Weights of a small GPT-style language model, trained from scratch on English Wikipedia.
Size: 10 layers, width 256, vocabulary 2048.
Architecture: LayerNorm before each block, rotary positions, biases, tied embeddings, attention and MLP in parallel.
Training: a variant of Muon for these matrices, 264M tokens.
Each number is 500 + 50 x the weight over its row's rms, rounded and kept within 0 to 999. Layers, rows and columns count from 0. Numbers have three digits each. The size before them is the row's rms in percent of the matrix's.

# layer 6 attention key, 256x256, rms 0.0897, rows 12-37, columns 128-255
131:474490494493433539416481529609490464516568513463459456514432513495486524425424489500477517551494563616574505555503464533457513409537532549509490458590512489512508469474426493457527477586578475449603490410612379547533528595465557507456565448590588606532544487491463411577541482457466481478499478476438438612464431497505436480506559510573441541383558566571485507515553489508480451515535
121:516448449522543532568537481510551601443429502434393486522523514505488512564538487576493453520528495426408491472434434483466503511542530588463552494475549562455537557640534523512471484470490506552558453513454479449399517482394541517566497534555513375591481518524541545477558537483515474461508475491512512476489570503536462559508511480598492410483540453498517450549493436469501443491402
103:536512431511524500562558472534608475520535500480530619490610534422501506563445531512600448542512483456448505517500581434491521471512553459549492512527572510521458477414414441437457404481411494437552516455366477490516522506549527521513500570489518502490488523472550519415507501490490491424508487479439434576540486504447445477540410574501351504511471450581541496428507509459452587454477
102:548519521587506546402398541530514548421508476496535503422474473519466586436514468458468547466488500498523543445608448477559456434576477439489519533542549518606423520512457413483447461499503552430524409510475564539478500593482416525596481448485473464436470555486408513528457492470504395577472558520508564427519462499475488517552536501470588443500514523570470484440444556540561477466495
104:511555400480517506494426475532524561548504484509502510469550536503485452514481545397429391593576574517499574525600587437478589479575445493594562557563518364543557468484489500475466423482459504474480512536468505472454595488513517535557534523544473424483497428429540433442466486508463477460562470469593498515494563485489528522461430452567528414506454525511538488532527521598502460580610
111:485581524583527465451488532571508586529497469542533518509497579439422564444547373454490410557478439453366533543481516579439481430495567482520509476428554633389576444575511510513506537526524483488452555488561526508487466435478523578485576456435588563468532502459514528403502445369502410467533424466518516484499519535478520412521369533542576470448466490479464539392527522540494465509479
097:427457509448518381621435552508521491522494514489519509464552527406530425458440526456428415526543533517565499484429562537491442545517448521472493440374461458553496506545546535480480584518490549518441548491488548477493461542476395450475461535506473415473524538541491512605525501544562524546471512572447551516452498506499477459403510482476437576431566553488534497463553521549435539436554
101:415464498454580483513488514465564363523469465552517436463541400599414513524458469531561504602564572530509467541574513392535502443565397537494491510519560438561556558541509544534495462504572487494493519510409574452541563425429577483483496396507407500484487456502491473513556571514500498566436499463510575473494491465503499534458504452479495453487478521521482554514533433434435587535493
104:553506541498494486573426618583550475466460449474445507413492435506569502498462497587420475485535535508469598511485396461472492534486435577534507528485613471581511459389483422609431549373477457525517440481566466562518382486545494507510523502419506541511433473539478505511554495458469471650513420451446476456465558464439535474398557483462504547532443532567500597518481448527562500449458
109:488484463439487538395414507569521522535444511522504433453534459551501479466514370437494537481494435545534457493447615477522582488524462516545464542469551515472407447540513468503489490483382420512533452606521483560489386535550579448465555596601474444502449529537532466545501469468554477416459543467548552526570406538517553501549466458541478521437486621521463475454506499506515475541540
103:552533515477504439529510527457435533442456500571452498401475551522508523520541497506445465486472518474525540343451519372485473470606484442471494512507567482489482591449494444560430576463487568466524480480505576481471522433554385500448525519562516537508556578416465578463578475481552577485506519502558536479480425534406448550452494468449505566511399509509477588552456556584472499520405
105:507584445519564527556501465499525458508436572541481496482489481507467476580581379501453523472462429439565410564547543490498486572575515482528462545488481513522486527527465462411495505484619540382523534489486490467420532463414483529499448527460522534498468485501504516462491444572543579496624447510423544581584455435487537499523543461460554484446544484490579470385385433477537538474514
103:399532525388423532522502471458424586493355457502501416477531545510494442494427463431509451482520520524493565580536517468561623477543510478423563606515450510431498452487509473510478492519519460485443486448508553456547467612466402406532490428495463521478494495551460508448586507554473555574495454597488477510484584484505533452498449516514494503497516436609545492439474453462572583476528
105:458509503460530506466450527467517543498579507534469519558475522598507533505661544548503520504460584495440495526449456493410528516533491502494477536462530537494536534470487501526422436576567512467531485486499538643421506581407585493574550507478498523523534527525497460506410564552497475453533427446617461458528490424508487488538466498508476506556581513501476504487401460421495557554500
108:485524543502463526393443565485510395533411494542472497498453471479438445429482538464574449585500464461533484498502448495418478497524547539463527469485571569539401431522441511505476547519536501552545446499463451498486509484419491538446527494559452505526394567493393493512464531476515479459593502539429497367509432546368541546483613451523503510528553493469542482469567446379494518463516
100:595586510497477436550548439533502558535458516504477608539549520468459476513586484561453479432503511544406582528451545437515516494574428378443442537517544446420565500514437410510490534459463500532528488518409580490460456490502468544549522517573551500475484508460556483532500485399506558494478450539472473432455475498453436494460439520585623497393543502450480519551493471460405417485574
110:556449516522438415469488568459491434548525435556538496564398544466469402391516458479533482497445447490483545430544510562573494519487458492493578489455543589512537572551522432458538538503450415466470539472530528453518507552505554502516479432422453546465496445547399516485613466441527442446512467498543543482560485516547563608513433565403507580440427465485431445505487510548622423547462
109:482467506609492464519563436601519542435446577484527601465466448479486509441471571496573509462390375484476511414520507543450499550548508501488528545410483529408455541536616467524563488517522567512456417522504484523473542388537461387544567498511418535423333594523444454465462455476416541489505534564426522570515589495546564566367556521572533466445473447521465599519423476535470473415457
107:484540478439474552473564588510500461457478432442444603449540460477461549501549539390440512573481453454517480520603528523479485501566465535555541473497473455469449474491434520604562497470448529521470529485513525510467564604518465646456457459524488429594573504468513532427487452420459503498506516678472476526544455624477459534468456612559517502484523424515503568424477475517557520636539
099:455445571533439504502584565442470510570502577582565446472547459460475539494565525577422537463414499529428497461527487494521498440413521525466550524434502544441471468494466580459559492375545464495512500497485389499515555438522488548495554499460478467456434462488566561497562425467537528509552479455515527468419427476510478536507452453505596549451451438426506519471505453515528580405496
103:418590489471453477532450528496544459511555418463523540538502473556498454428485568509443513549485461515459439508484552508494560532532496391558540469542545533437541532546494500559481536537478541518394484465480532536540455471538507590491479557450394484459547513367557507439432449528508607533558442470469532509526490414554515498563437560543474503495397429571457517493577419473486497485533
102:467475483559491444529560414506483467442498505547510579527549459455529487597428450518458472454549474506432573434545544502519495487526457518445468485529474435482518480534495513458553517483427496532499521406502619508533540687522572549419535507403550534431526481464506471550479413549532452497533521463456548453552625480536508449533551446412582494525533530413475504534474419378520513442488
106:472515625484453508500502534558499523410437546444533420523520538513543508464427496584459567517598503484506540456655536486617544530468452437479469517502505481553593488616465424456507480568522411531479430509410479564447492511487476487490511495621603517511436436524407520519513601486500510472473512515499495542549549589516503558463424539424512548458575487541475547401488506517468439513546
110:490582472466448503438527518508423516521596460528453509527521476503597546510440490446540461521471574561485481471415489514510476485546549431486437504495540516470522444514458431374460488526549556436506438412510557548541399432447432533543515538571435505477561455548454461584520523443465567549477515539491485533513486596503552538476500505573510544510518535474497477547528530556443410567440
107:464521461502439535527515427495554551563477532519472484562453538518555533439422453461461530498425517519463434494564521438500490479444520427637506469561438495557455529556474511505429519541488419411508511495495456565459544524496501465473487450561467511482561518536558547555482492537556502515580482594595471394445480513611478463446502484535464478424619390463635532534526515463656469458452
106:505532531547517488493386500512482444581547492511498506537479465488509499515518510542467540522565479469483532557440390484451496567505563500559526550518503539572487489566470536482580484520510463574517505474531506491447460561584490525467496594538423525542538523564614465525521420467579479498402474496409632483425510477534394442560481566560459496545505486437497434481511505481538464504548
# layer 6 attention query, 256x256, rms 0.0887, rows 13-37, columns 128-255
099:564454548550455551516528515500554406493515525537587540497529538464562457494504434523524480376496472507491465379496527542443617442576546561382544561528492439480545569534531520410549541463485439564411494494556474475528513433536500564470487491423492463499482435492476550560509553488488487486522460585462550494449547415545590488491530453539430572494519541510375554425571510499476513490450
102:590409544499416377497548478495427496490537532548554492487486455588532468489447510496505556542493495488521530446471538430485568536546422532459468562566575458526437528491483440548620551509497502561419499472557401541539496498514551486505489459617503407537438501466544502489446387490482380509556573469471433549525566501537508451403447526440427480543551473492569412490492465544476466521516
102:496540516500521501453484530501445543445440524481460506564501560546428464416510463525428416435415468615460537414481481464520579508516424495507460540518463505412458543462541537510457511466481573517539540482521482519509534518435558603398500504484503512500545504488500565626472428522572557470514438434496526450503442445518488490605547567554521549366545500580439562446528488579412486570587
110:536531515332467437469497486541470544492450426543535565501531488523538574401496472512536463504536492460563529549411524559516557413497527552505441545489521412533546443439558493565464411549522418435514462583464588465486491564574590559540498476514484488548540527440419443524533519527470439596508468554416433444499557507475473526592495538560498542565495527454533434586490511496441492583462
113:580492530485482477492534503439442432523549474400481466452510497488438470393617475523452550467516483399493513517586490479467501538530462587481539520496601451437585513495544528498436497565440457511511495544480490524417407483477638523486508503488411536558490529512433521562611529454494546496614452471546396471664531420548528464518570482442504533515460507537579541518499503522390544495476
100:553482543504508480549457437495376531575513486573464453464593565530463463450421559569462417465608508528486564475533423533544504520412486512459426507509403459515517477459611396485532464427446569531545507597463470531555496574502498480453523477469518422547461563520596442476482596547528549584470601500525538519486509494478470431542493378499440502512422536388529498468501475588531464436533
104:451547516416535497587537565400520535486489533466408560527501510518491496459494547540530584461626551534493508561460551513507511520561532538447525470482449460486525443519527449474460386414418494514432504482440507543533483530399613570539561433525539405524487503542459493446425485531511547532471499360474507469503487538469486510470496538500522497394535501500426561484578455527557559526510
107:513509421479506557488501512496529567534505478514510549402626532498479480455551427539425470361615531471428525509501515467506421542553406523439498470518573487365430501418552415509408503468482503495568509480541505457492546491429593460558445459566462555460473388476452490500491497578491545513576419405553561504472539469515457546507451480475435425514513459531501506425531464563568539541515
112:450415463565509480536578563477452519461493582488474491464480575472538492502484399571494484539447459439424469474570457500523539503555426563452455531524512533513451468435582505459469542442474591457494472463498477600491431467503493529503522524529444463465503418640425410483571418529489538454470499494472534531482500526499504558467465458529581539528499474517476508513524551456482406560558
102:425435546530539494581515564523440370438558553472531578489560498473456533528501503524503491494506525479459495438445508494419485548432479483496541561436596480525419479473506459422438375490493470549457476463468575430532529634561511497479498567570473440460555524454484502495570475549477623499488532554494518548470531506391498508473491561444550500480490537476571538395459516465537487602536
106:474508552433444571473581497549482469488470630512467445560619472536596521445493561544426583495463486465552440516445508560544490525552495553505613507442568582548520474562444431435472517501545535527523526589489523546539396482499475496549507441436493505502466510500430539462531510393515472503544452545562492621492474531556437498546511447496576470387486443461507535529495519491377524500545
106:504448522493592522532527438479453577519451505444506535505441583443505467510584610585538533493399542469532483462527512571556526433586453441501544494472463429452407549462470551518533574471477534437487402536538487505454486519503425556594422569518439568396441497535512469511522503545537516491390558456498428502492464423520526481467436497541484499653456508520485610498451561513500544495520
103:473427462497425462369534530507525552461466433496564483579439477532555512520582456580602528546421450457528488553622494519443552503472534423512545443482499469488532446485386516513472517562460552497434460540463527516502547579506565457539457495561485443532458481512503510583415489522518492505476412509485596511598467431518501407611511428437517503541429576557468605492494491546563498503457
111:478487450500456550535582525455495554422516516530539492568537560495501521456557516401447471541519409487412503385572450472479576494545656506466499469626597513558523465437548565467529470486500558478467517470523504497470433387525510513495437516383554549507475467580486548500514492534490520451503534521558521423550501532492531435554457459546466497416587489420463473572517471501446497520494
104:544473506585424498533458433500564559435494458479536480492543541519511444544514462479479456472532445497376506532580492464484548573465486464458615573470609467450507515635447516462510550558437472556515463518417486474517513565457541546531528495551493429542480494544455486457516507447421541474502466534458436513472439467542387505454603451568539480555458475433547477583594530367440454464478
110:499495488492572450583404585489526440483459512481543490486518514598445469474485553557401534488484427452517549500480521442552513461518560517596572478458519570480536529462360432494527646496451502470492468479522472514453545577527551483547501455447520513456569497561434532528558517479494548517461579435534560454490546415527559606547535471578428512438452593441461447502520568522519422548468
107:491496542487485517420467467559414445498570529549505415436450608512487507520457518435474595489552488527485471489447476541384364493543538410557453409479399543492504536467573518610567517591540422473523494449476559465459403499504505461523569500546610503519490589448456559491504478494470540509490502560549580537488475515483495437415531487547543498523492439639512483566468501436549471476528
104:536510411561557553504474390452560452514512489511475454464457524510446516551528513447463536540513593483574452493471483499596534454540494507472474491459563430443467505385542528391519425480450542486447580559497522587576583484438520586476505485559490566445510643506474530514605481548462507484402573543481496561523448420511541476531533505534420448512441450510454503473477519492501455550604
101:423515405486587500506585473470509574497525464576492500534544523420391487583460504427527420494452536434470511524530488433444467518565468490547456491437536472558483525525532416514519538443505519489479492470445526424444501515527545507461528470561546467432483499552488529471523549526470378489421451566554533487585531463400569456515457424531483580476426503549522527488558609471474502446470
105:487500512498421552436560488480533473506449491478446521498473477512404538456518415463467477384551495545539468493522485522524556454481464500439586475523543462436641505534464557551484531498467482604440483567493463494505603487518422487506465432500498454505577498519521546506481406501471495501524513428561466472476517507494505529518551493473491452531440615517541520495511451443564593550503
108:544531474587475429526446438542322441475481448520435537536527487471445424561546496521455482450540498476498576510534516496547374536411513579488474500525524564480452513490510531456484535551477488483542483521445557517458567399502473408472540469478570480549494489532394494575450492525497443564539546426456464482500643485438463478478486514543414457506527457405491513560507414536571455562532
102:443541543514547528629518493466564440489469502522566515469446512382550564467458526578585392477411481481549557492486401475468506500488582528441539499483497460467527424489529538536503511583455530450488465557456527454538492501499494529473552532514570464432493459480505502567416593427582442474510509486484506510465409510563489445412380507537537468509555504445434505486563552498419379468514
108:548533578567489619552568563510549541582509491488458520545613548484476465506483507447597515432524501609456517484423498429516564552452530488425510470465464495424494487504489526508419506524493516461545488581471532549511500367431469445527448504477414486532504464533559499535488513481455543474551487536456523440507553462550624481525519422436533557481514562433556484445600414557507480519372
108:513545464494502540502453442517473536476472449454578393591509526525482564523506475489581465470532494415470478434491539465451590474520490521434493519566454446512429480506526514432510486469487391438551573521464482461474460496479545553513498523432510439530485481495504536502541466478440487443489477564597592512564408447520443498465505505479453403549571581473519497580379484567565499464500
109:580583555525532517438515568471458494501497551379469516492560528511491575463571485505501471563519462552502448528523392435489586477505461537597484497467529469538435550475529546504539546479533498448525682453539488510490574565511547465496417506405489521573507448546495421488453500486436482420440449434529534531537572438423491464491617475524467458539468561455470547501492508478580463541517